From a checkpoint of a small transformer trained on Wikipedia.
Architecture: no biases in attention or MLP, untied embeddings, some layers without attention, shifted keys, value embeddings, learned residual scales, capped logits.
Training: a variant of Muon for these matrices, 15591 steps.
Each number is 200 + 20 x the weight over its row's rms, rounded and kept within 0 to 999. Layers, rows and columns count from 0. The size before them is the row's rms in percent of the matrix's.

# layer 7 attention key, 192x192, rms 0.0371, rows 142-159, columns 144-191
085,209,211,222,206,188,204,178,200,191,188,222,230,196,243,177,200,194,196,215,181,192,213,223,199,205,212,193,186,199,205,189,172,211,205,176,195,194,187,236,197,209,219,192,202,249,183,182,208
098,181,190,222,216,195,182,206,208,187,186,150,177,204,202,236,188,229,194,201,211,200,151,195,196,171,197,199,198,170,184,184,235,216,193,213,214,187,213,173,167,227,227,145,216,209,183,176,205
092,203,185,189,196,163,226,214,210,215,221,246,198,209,202,208,229,204,227,220,206,205,212,233,225,188,230,181,163,196,215,235,171,201,187,207,193,196,195,200,210,222,205,209,163,233,208,207,196
098,224,210,215,220,196,201,153,197,182,215,186,175,184,186,217,220,195,195,198,188,185,194,208,218,221,161,212,207,200,212,223,250,229,174,177,222,199,195,181,181,213,189,193,195,205,193,204,190
095,186,192,212,223,186,190,191,202,211,221,195,221,206,198,218,226,177,192,210,200,181,194,223,139,228,166,245,240,198,224,177,216,213,182,222,183,233,194,198,194,167,217,191,166,210,177,214,246
096,209,207,236,231,174,190,175,229,241,189,205,230,176,175,210,164,190,190,191,214,207,192,193,211,210,170,147,185,195,230,210,200,191,205,216,186,197,191,209,227,169,202,197,211,228,198,208,205
096,178,187,203,129,167,202,180,180,179,167,204,224,215,169,229,219,175,159,207,180,206,210,184,207,200,180,186,207,175,159,212,202,244,201,190,186,178,188,194,218,203,208,190,176,171,205,197,226
103,227,188,183,228,171,223,198,220,200,178,208,210,171,208,214,216,186,217,172,192,190,185,178,169,219,181,218,202,206,196,207,234,223,165,209,218,192,195,223,180,232,214,197,190,212,180,207,189
102,192,198,225,206,210,199,246,219,174,200,213,215,177,160,196,207,229,180,226,200,194,198,175,184,208,202,170,165,165,208,223,213,240,222,224,220,191,197,213,214,222,194,178,195,202,224,209,183
099,160,192,231,155,214,180,199,220,187,222,217,219,162,203,202,177,178,209,179,168,212,216,201,218,208,231,189,188,201,220,189,197,198,212,201,199,193,229,209,219,214,172,200,235,184,195,182,140
102,219,177,196,224,169,174,177,185,215,200,188,152,169,215,201,184,183,218,202,188,196,232,227,218,212,196,191,182,180,185,204,160,186,183,174,218,217,192,196,208,151,198,178,210,207,232,204,237
097,196,197,185,232,184,197,220,211,191,200,180,197,219,218,186,207,210,180,199,203,167,202,167,170,202,223,167,206,191,179,172,189,229,208,215,199,218,185,185,235,218,184,204,184,225,179,182,164
100,173,197,206,189,180,177,199,178,231,209,239,206,216,210,226,192,212,212,219,181,198,202,228,212,175,240,220,188,243,222,184,214,181,178,220,200,208,199,208,209,190,185,174,200,165,201,207,212
103,210,200,178,183,206,197,231,200,187,187,203,127,186,252,234,206,187,180,219,200,225,176,182,219,208,183,204,195,200,202,186,181,200,205,185,200,197,174,167,222,207,185,219,182,214,184,215,165
102,192,251,188,210,215,209,219,202,180,151,148,186,208,207,206,217,180,222,170,207,198,226,193,215,180,205,210,213,205,201,214,228,219,181,207,256,192,188,200,192,194,219,188,236,176,206,225,169
098,236,208,192,252,159,235,203,173,245,226,211,166,165,200,246,164,198,191,180,204,190,219,215,218,225,188,197,226,189,241,235,193,179,210,198,204,208,211,200,206,204,179,217,192,200,225,155,177
103,193,193,209,199,172,220,215,198,177,204,212,197,213,191,232,167,208,205,212,212,213,184,218,210,205,213,198,190,243,147,184,216,213,184,224,207,225,201,204,192,154,199,176,210,235,195,215,199
096,169,226,192,164,208,240,219,231,199,198,197,223,222,236,207,197,188,177,217,206,178,176,182,205,196,197,234,182,198,203,206,182,222,234,209,193,181,197,184,196,201,186,202,185,204,215,176,187
# layer 7 attention query, 192x192, rms 0.037, rows 143-159, columns 144-191
100,213,213,189,204,236,173,202,174,230,235,204,184,198,182,214,188,169,179,227,203,175,186,207,190,196,214,186,195,177,192,227,215,195,195,182,209,186,207,183,227,159,213,215,175,225,213,195,168
097,197,231,167,214,197,191,211,193,158,179,217,192,210,193,164,193,201,169,200,182,229,210,179,192,195,195,245,186,189,216,188,170,201,228,234,185,201,176,212,240,175,202,213,208,224,162,238,219
100,198,213,214,192,223,194,210,235,225,174,210,197,205,174,182,187,217,207,199,213,205,193,198,226,214,207,192,183,185,184,206,217,194,222,198,217,190,205,186,189,165,189,177,215,183,214,247,210
099,217,170,202,193,229,203,195,185,226,211,189,167,193,253,225,189,195,210,158,200,183,188,223,193,182,176,222,192,191,177,221,195,196,240,189,204,217,229,198,165,191,231,201,239,154,191,206,204
099,201,191,187,168,210,196,229,207,173,210,216,215,212,205,197,184,191,191,175,186,227,203,208,248,186,178,218,211,171,180,191,224,202,201,166,183,203,207,196,206,206,194,231,210,196,217,212,167
097,195,220,261,205,185,160,170,194,235,193,206,213,165,207,203,185,216,216,191,209,154,178,200,182,181,171,204,222,171,197,166,218,195,185,212,238,210,245,210,193,229,189,241,205,197,225,216,197
101,201,235,197,170,237,213,236,156,221,189,167,171,190,187,177,212,216,219,226,215,203,162,200,183,210,183,240,208,206,186,228,203,185,214,183,191,163,195,230,233,212,251,183,211,199,204,201,207
103,218,215,180,193,225,218,169,233,183,192,170,166,215,160,190,224,183,198,154,190,181,179,214,202,198,180,203,226,173,179,218,168,241,195,229,199,212,221,168,196,180,203,239,259,216,177,202,191
098,176,224,208,184,165,218,201,187,199,203,185,222,193,148,209,190,205,202,171,192,166,216,186,158,193,179,155,242,174,180,182,190,189,215,200,190,197,195,181,182,193,229,186,210,207,220,206,214
104,210,232,210,160,210,180,223,211,180,217,189,197,204,208,197,203,239,235,219,165,179,197,190,204,180,220,222,202,194,254,216,176,178,208,163,186,213,205,212,181,229,178,204,212,170,209,195,212
099,214,188,196,207,221,207,230,240,183,203,171,219,237,204,201,195,211,223,171,190,210,185,169,211,233,198,177,174,197,211,213,215,208,222,193,204,190,183,188,175,174,241,248,204,213,194,206,188
100,209,232,221,200,159,205,193,235,153,197,223,235,212,221,219,229,224,194,209,205,234,205,163,207,221,204,220,198,200,207,202,196,177,197,198,184,191,209,224,205,183,198,218,201,188,151,189,212
105,208,246,210,195,203,203,219,200,175,179,180,167,203,177,199,195,210,227,199,195,215,193,192,184,221,212,208,221,188,183,203,197,224,209,177,180,176,188,201,206,204,223,193,217,198,212,214,194
100,200,169,158,174,176,196,243,164,214,204,195,200,176,197,212,175,179,214,216,219,164,169,200,199,223,199,191,258,187,172,208,202,210,216,167,218,210,199,189,210,210,205,219,187,220,212,200,197
100,172,202,198,187,220,166,171,212,185,176,189,209,242,217,165,256,205,234,206,212,224,212,204,212,193,229,202,193,222,219,216,177,218,243,211,149,207,197,203,217,202,166,225,203,192,155,177,187
104,149,187,171,224,205,199,213,207,190,184,210,247,218,203,220,219,192,234,203,217,189,152,213,211,209,214,179,198,186,208,195,219,184,155,206,225,207,204,203,204,208,194,221,191,175,203,207,182
097,223,238,207,211,188,193,171,169,223,227,165,193,226,214,181,214,169,177,207,253,173,184,174,178,206,211,218,203,191,205,227,226,207,195,210,173,182,175,224,182,203,194,205,217,187,201,223,233
# layer 7 attention value, 192x192, rms 0.0372, rows 128-144, columns 144-191
090,175,205,223,216,221,207,216,197,200,231,211,188,220,207,218,192,201,177,214,218,172,203,213,225,209,202,191,215,214,223,207,191,229,230,207,173,205,173,224,182,206,175,204,180,204,226,222,174
092,180,193,209,200,227,174,238,175,204,220,183,203,194,152,200,184,201,210,212,210,187,203,231,230,192,205,196,201,194,189,193,207,179,187,208,166,216,225,192,184,193,211,240,182,166,237,196,219
100,178,226,198,206,157,214,189,194,218,177,215,222,190,201,185,203,183,218,194,166,194,221,229,188,179,208,224,220,197,235,218,190,205,169,180,182,159,195,216,195,187,207,180,199,224,208,146,174
089,183,206,174,174,211,219,161,183,202,223,180,201,238,159,194,177,189,211,210,153,206,223,189,221,225,201,192,214,213,192,200,152,185,227,192,215,214,199,227,208,200,205,183,224,188,176,180,167
102,207,206,182,189,198,191,207,201,234,185,212,199,192,177,233,204,192,235,206,175,181,203,231,200,216,171,171,160,188,207,185,172,186,199,199,207,159,175,202,183,189,189,195,205,230,180,188,215
097,193,179,198,189,214,197,211,239,206,180,193,215,205,182,219,221,209,214,208,158,208,158,166,242,216,156,185,211,195,201,195,197,162,169,210,182,230,218,223,181,190,210,206,207,225,182,189,213
102,180,186,184,231,180,201,201,191,216,177,191,175,229,186,167,194,198,179,207,184,161,181,226,201,219,200,230,197,219,207,208,182,195,240,198,173,222,229,187,174,201,182,216,219,159,191,175,218
089,220,226,165,154,242,168,160,211,182,168,207,177,197,192,171,213,206,193,181,191,195,224,220,207,214,243,200,199,174,190,213,161,188,176,219,201,199,222,194,206,190,202,203,207,189,206,154,211
086,234,176,186,216,173,209,178,207,185,195,178,175,199,195,215,196,208,179,167,222,181,207,184,148,182,220,233,202,230,204,219,230,182,229,211,173,206,232,182,192,143,160,216,214,214,191,183,219
096,174,207,229,195,198,225,202,207,194,200,209,191,195,218,205,218,237,229,196,183,165,233,187,181,196,206,201,202,182,235,216,215,226,185,202,209,211,185,209,177,231,190,150,165,223,192,205,204
085,169,176,183,181,184,203,226,238,195,218,210,169,184,194,220,232,175,222,217,206,214,205,202,213,221,209,149,172,215,200,213,199,226,213,196,205,211,206,202,209,190,167,205,197,198,219,183,196
086,213,195,179,174,165,196,158,207,217,218,176,191,180,215,202,213,212,227,240,179,222,227,240,219,194,187,189,202,175,172,182,205,183,193,185,197,205,204,166,182,183,214,191,189,278,208,211,223
083,220,167,206,215,185,240,209,167,163,194,151,180,163,200,244,197,237,204,222,214,186,220,207,211,218,178,161,193,170,204,187,202,217,220,192,250,209,202,195,222,196,186,229,192,216,194,218,184
096,188,213,204,213,165,204,191,165,214,200,195,208,216,190,210,212,193,218,192,207,203,187,203,184,178,225,189,184,175,209,220,204,200,173,188,221,183,238,189,202,226,217,177,177,211,209,173,174
091,227,185,191,183,192,224,169,203,207,164,214,169,184,185,190,196,192,218,229,197,202,173,193,218,190,227,175,202,229,226,191,221,188,230,169,218,205,213,213,205,187,196,216,234,205,168,199,204
098,210,225,238,213,182,213,184,205,224,172,209,216,192,177,221,157,201,204,238,209,186,215,193,174,167,187,218,185,188,218,180,196,177,194,206,240,181,186,209,218,194,205,230,218,190,184,203,172
094,184,239,198,182,221,207,209,189,179,194,197,211,184,225,226,179,205,137,173,209,210,164,217,178,222,183,237,224,216,192,178,190,217,216,216,206,173,159,180,223,203,193,175,186,189,166,201,199
# layer 7 attention output (transposed), 192x192, rms 0.0459, rows 128-143, columns 144-191
097,212,219,201,232,202,177,159,177,208,178,170,174,199,206,156,204,211,210,195,193,177,174,235,186,192,195,200,202,224,203,199,200,224,197,177,214,186,185,223,214,189,178,180,209,169,209,232,202
096,223,178,219,202,219,178,201,190,197,178,199,205,196,185,166,191,201,186,201,197,169,195,185,199,181,191,204,186,231,215,198,212,200,225,187,203,178,178,223,161,202,180,195,197,165,215,197,193
106,185,183,232,177,181,170,201,178,220,201,175,230,207,234,211,227,183,218,192,189,192,197,203,208,197,194,196,176,191,218,219,190,179,203,197,197,214,221,220,218,200,213,190,212,203,222,181,213
092,175,174,174,198,221,197,175,206,197,230,203,198,217,196,179,164,170,205,194,212,188,181,200,175,219,183,185,197,219,188,220,193,187,231,183,160,188,199,218,206,210,196,199,207,203,205,223,231
092,194,194,205,229,202,223,229,214,182,210,221,151,174,221,186,168,216,222,208,201,187,179,197,189,220,196,212,192,175,212,169,208,206,168,189,241,236,190,189,210,185,183,162,226,201,194,210,183
105,207,221,149,181,191,226,205,223,213,183,176,187,216,187,208,206,191,186,183,213,193,185,219,236,218,173,224,181,207,174,198,175,203,174,202,224,204,191,192,196,219,226,190,191,173,189,224,184
096,179,212,225,232,213,175,203,171,222,195,212,239,213,182,158,228,179,199,187,210,204,234,195,180,174,228,221,214,200,174,241,209,203,188,208,191,193,210,222,218,180,174,204,214,171,211,187,181
101,167,203,174,204,226,199,220,226,196,215,223,174,225,180,250,179,200,191,217,201,208,219,203,199,205,173,134,206,205,191,215,151,207,222,216,179,200,216,221,199,181,193,189,199,212,216,203,194
093,189,202,180,247,179,179,194,195,257,200,235,186,186,220,189,207,198,189,207,213,205,157,187,154,212,212,192,179,205,185,209,206,165,217,192,212,241,204,235,209,202,163,194,183,228,220,196,227
096,214,165,180,219,207,193,161,176,193,210,239,201,203,227,214,167,223,225,193,201,209,243,198,209,196,193,156,185,165,236,209,194,207,213,183,233,198,211,197,204,225,203,175,150,195,203,212,157
082,207,157,236,201,191,229,199,183,193,184,214,188,222,219,187,177,209,188,193,185,181,197,181,176,196,225,202,219,176,222,171,175,202,190,186,205,200,211,224,172,187,198,224,232,221,264,199,211
093,201,199,162,147,248,216,203,224,226,147,179,184,200,207,205,233,216,189,196,219,211,208,165,208,179,206,200,190,183,195,206,212,222,208,212,198,174,184,187,216,215,176,187,207,234,218,191,205
093,205,184,188,153,213,214,231,189,191,165,179,188,236,175,174,241,228,219,221,188,160,177,218,193,194,208,226,219,170,198,188,220,222,227,198,201,179,226,209,229,214,198,175,227,185,196,214,227
098,204,199,194,200,211,195,172,206,196,182,210,181,186,229,181,221,200,215,200,198,198,192,182,190,214,222,236,227,204,197,194,213,229,210,218,171,215,192,209,215,222,202,223,252,174,197,212,219
093,228,184,211,171,212,226,223,184,199,165,187,202,185,171,266,195,208,177,216,180,207,211,233,206,196,186,187,200,233,239,193,181,215,202,213,206,197,202,164,214,195,206,248,183,208,173,218,180
098,179,188,251,210,171,187,187,206,183,186,156,201,182,230,195,203,220,210,207,200,168,197,187,202,173,230,192,205,190,200,213,213,179,227,215,195,205,191,184,228,181,212,200,192,215,200,183,205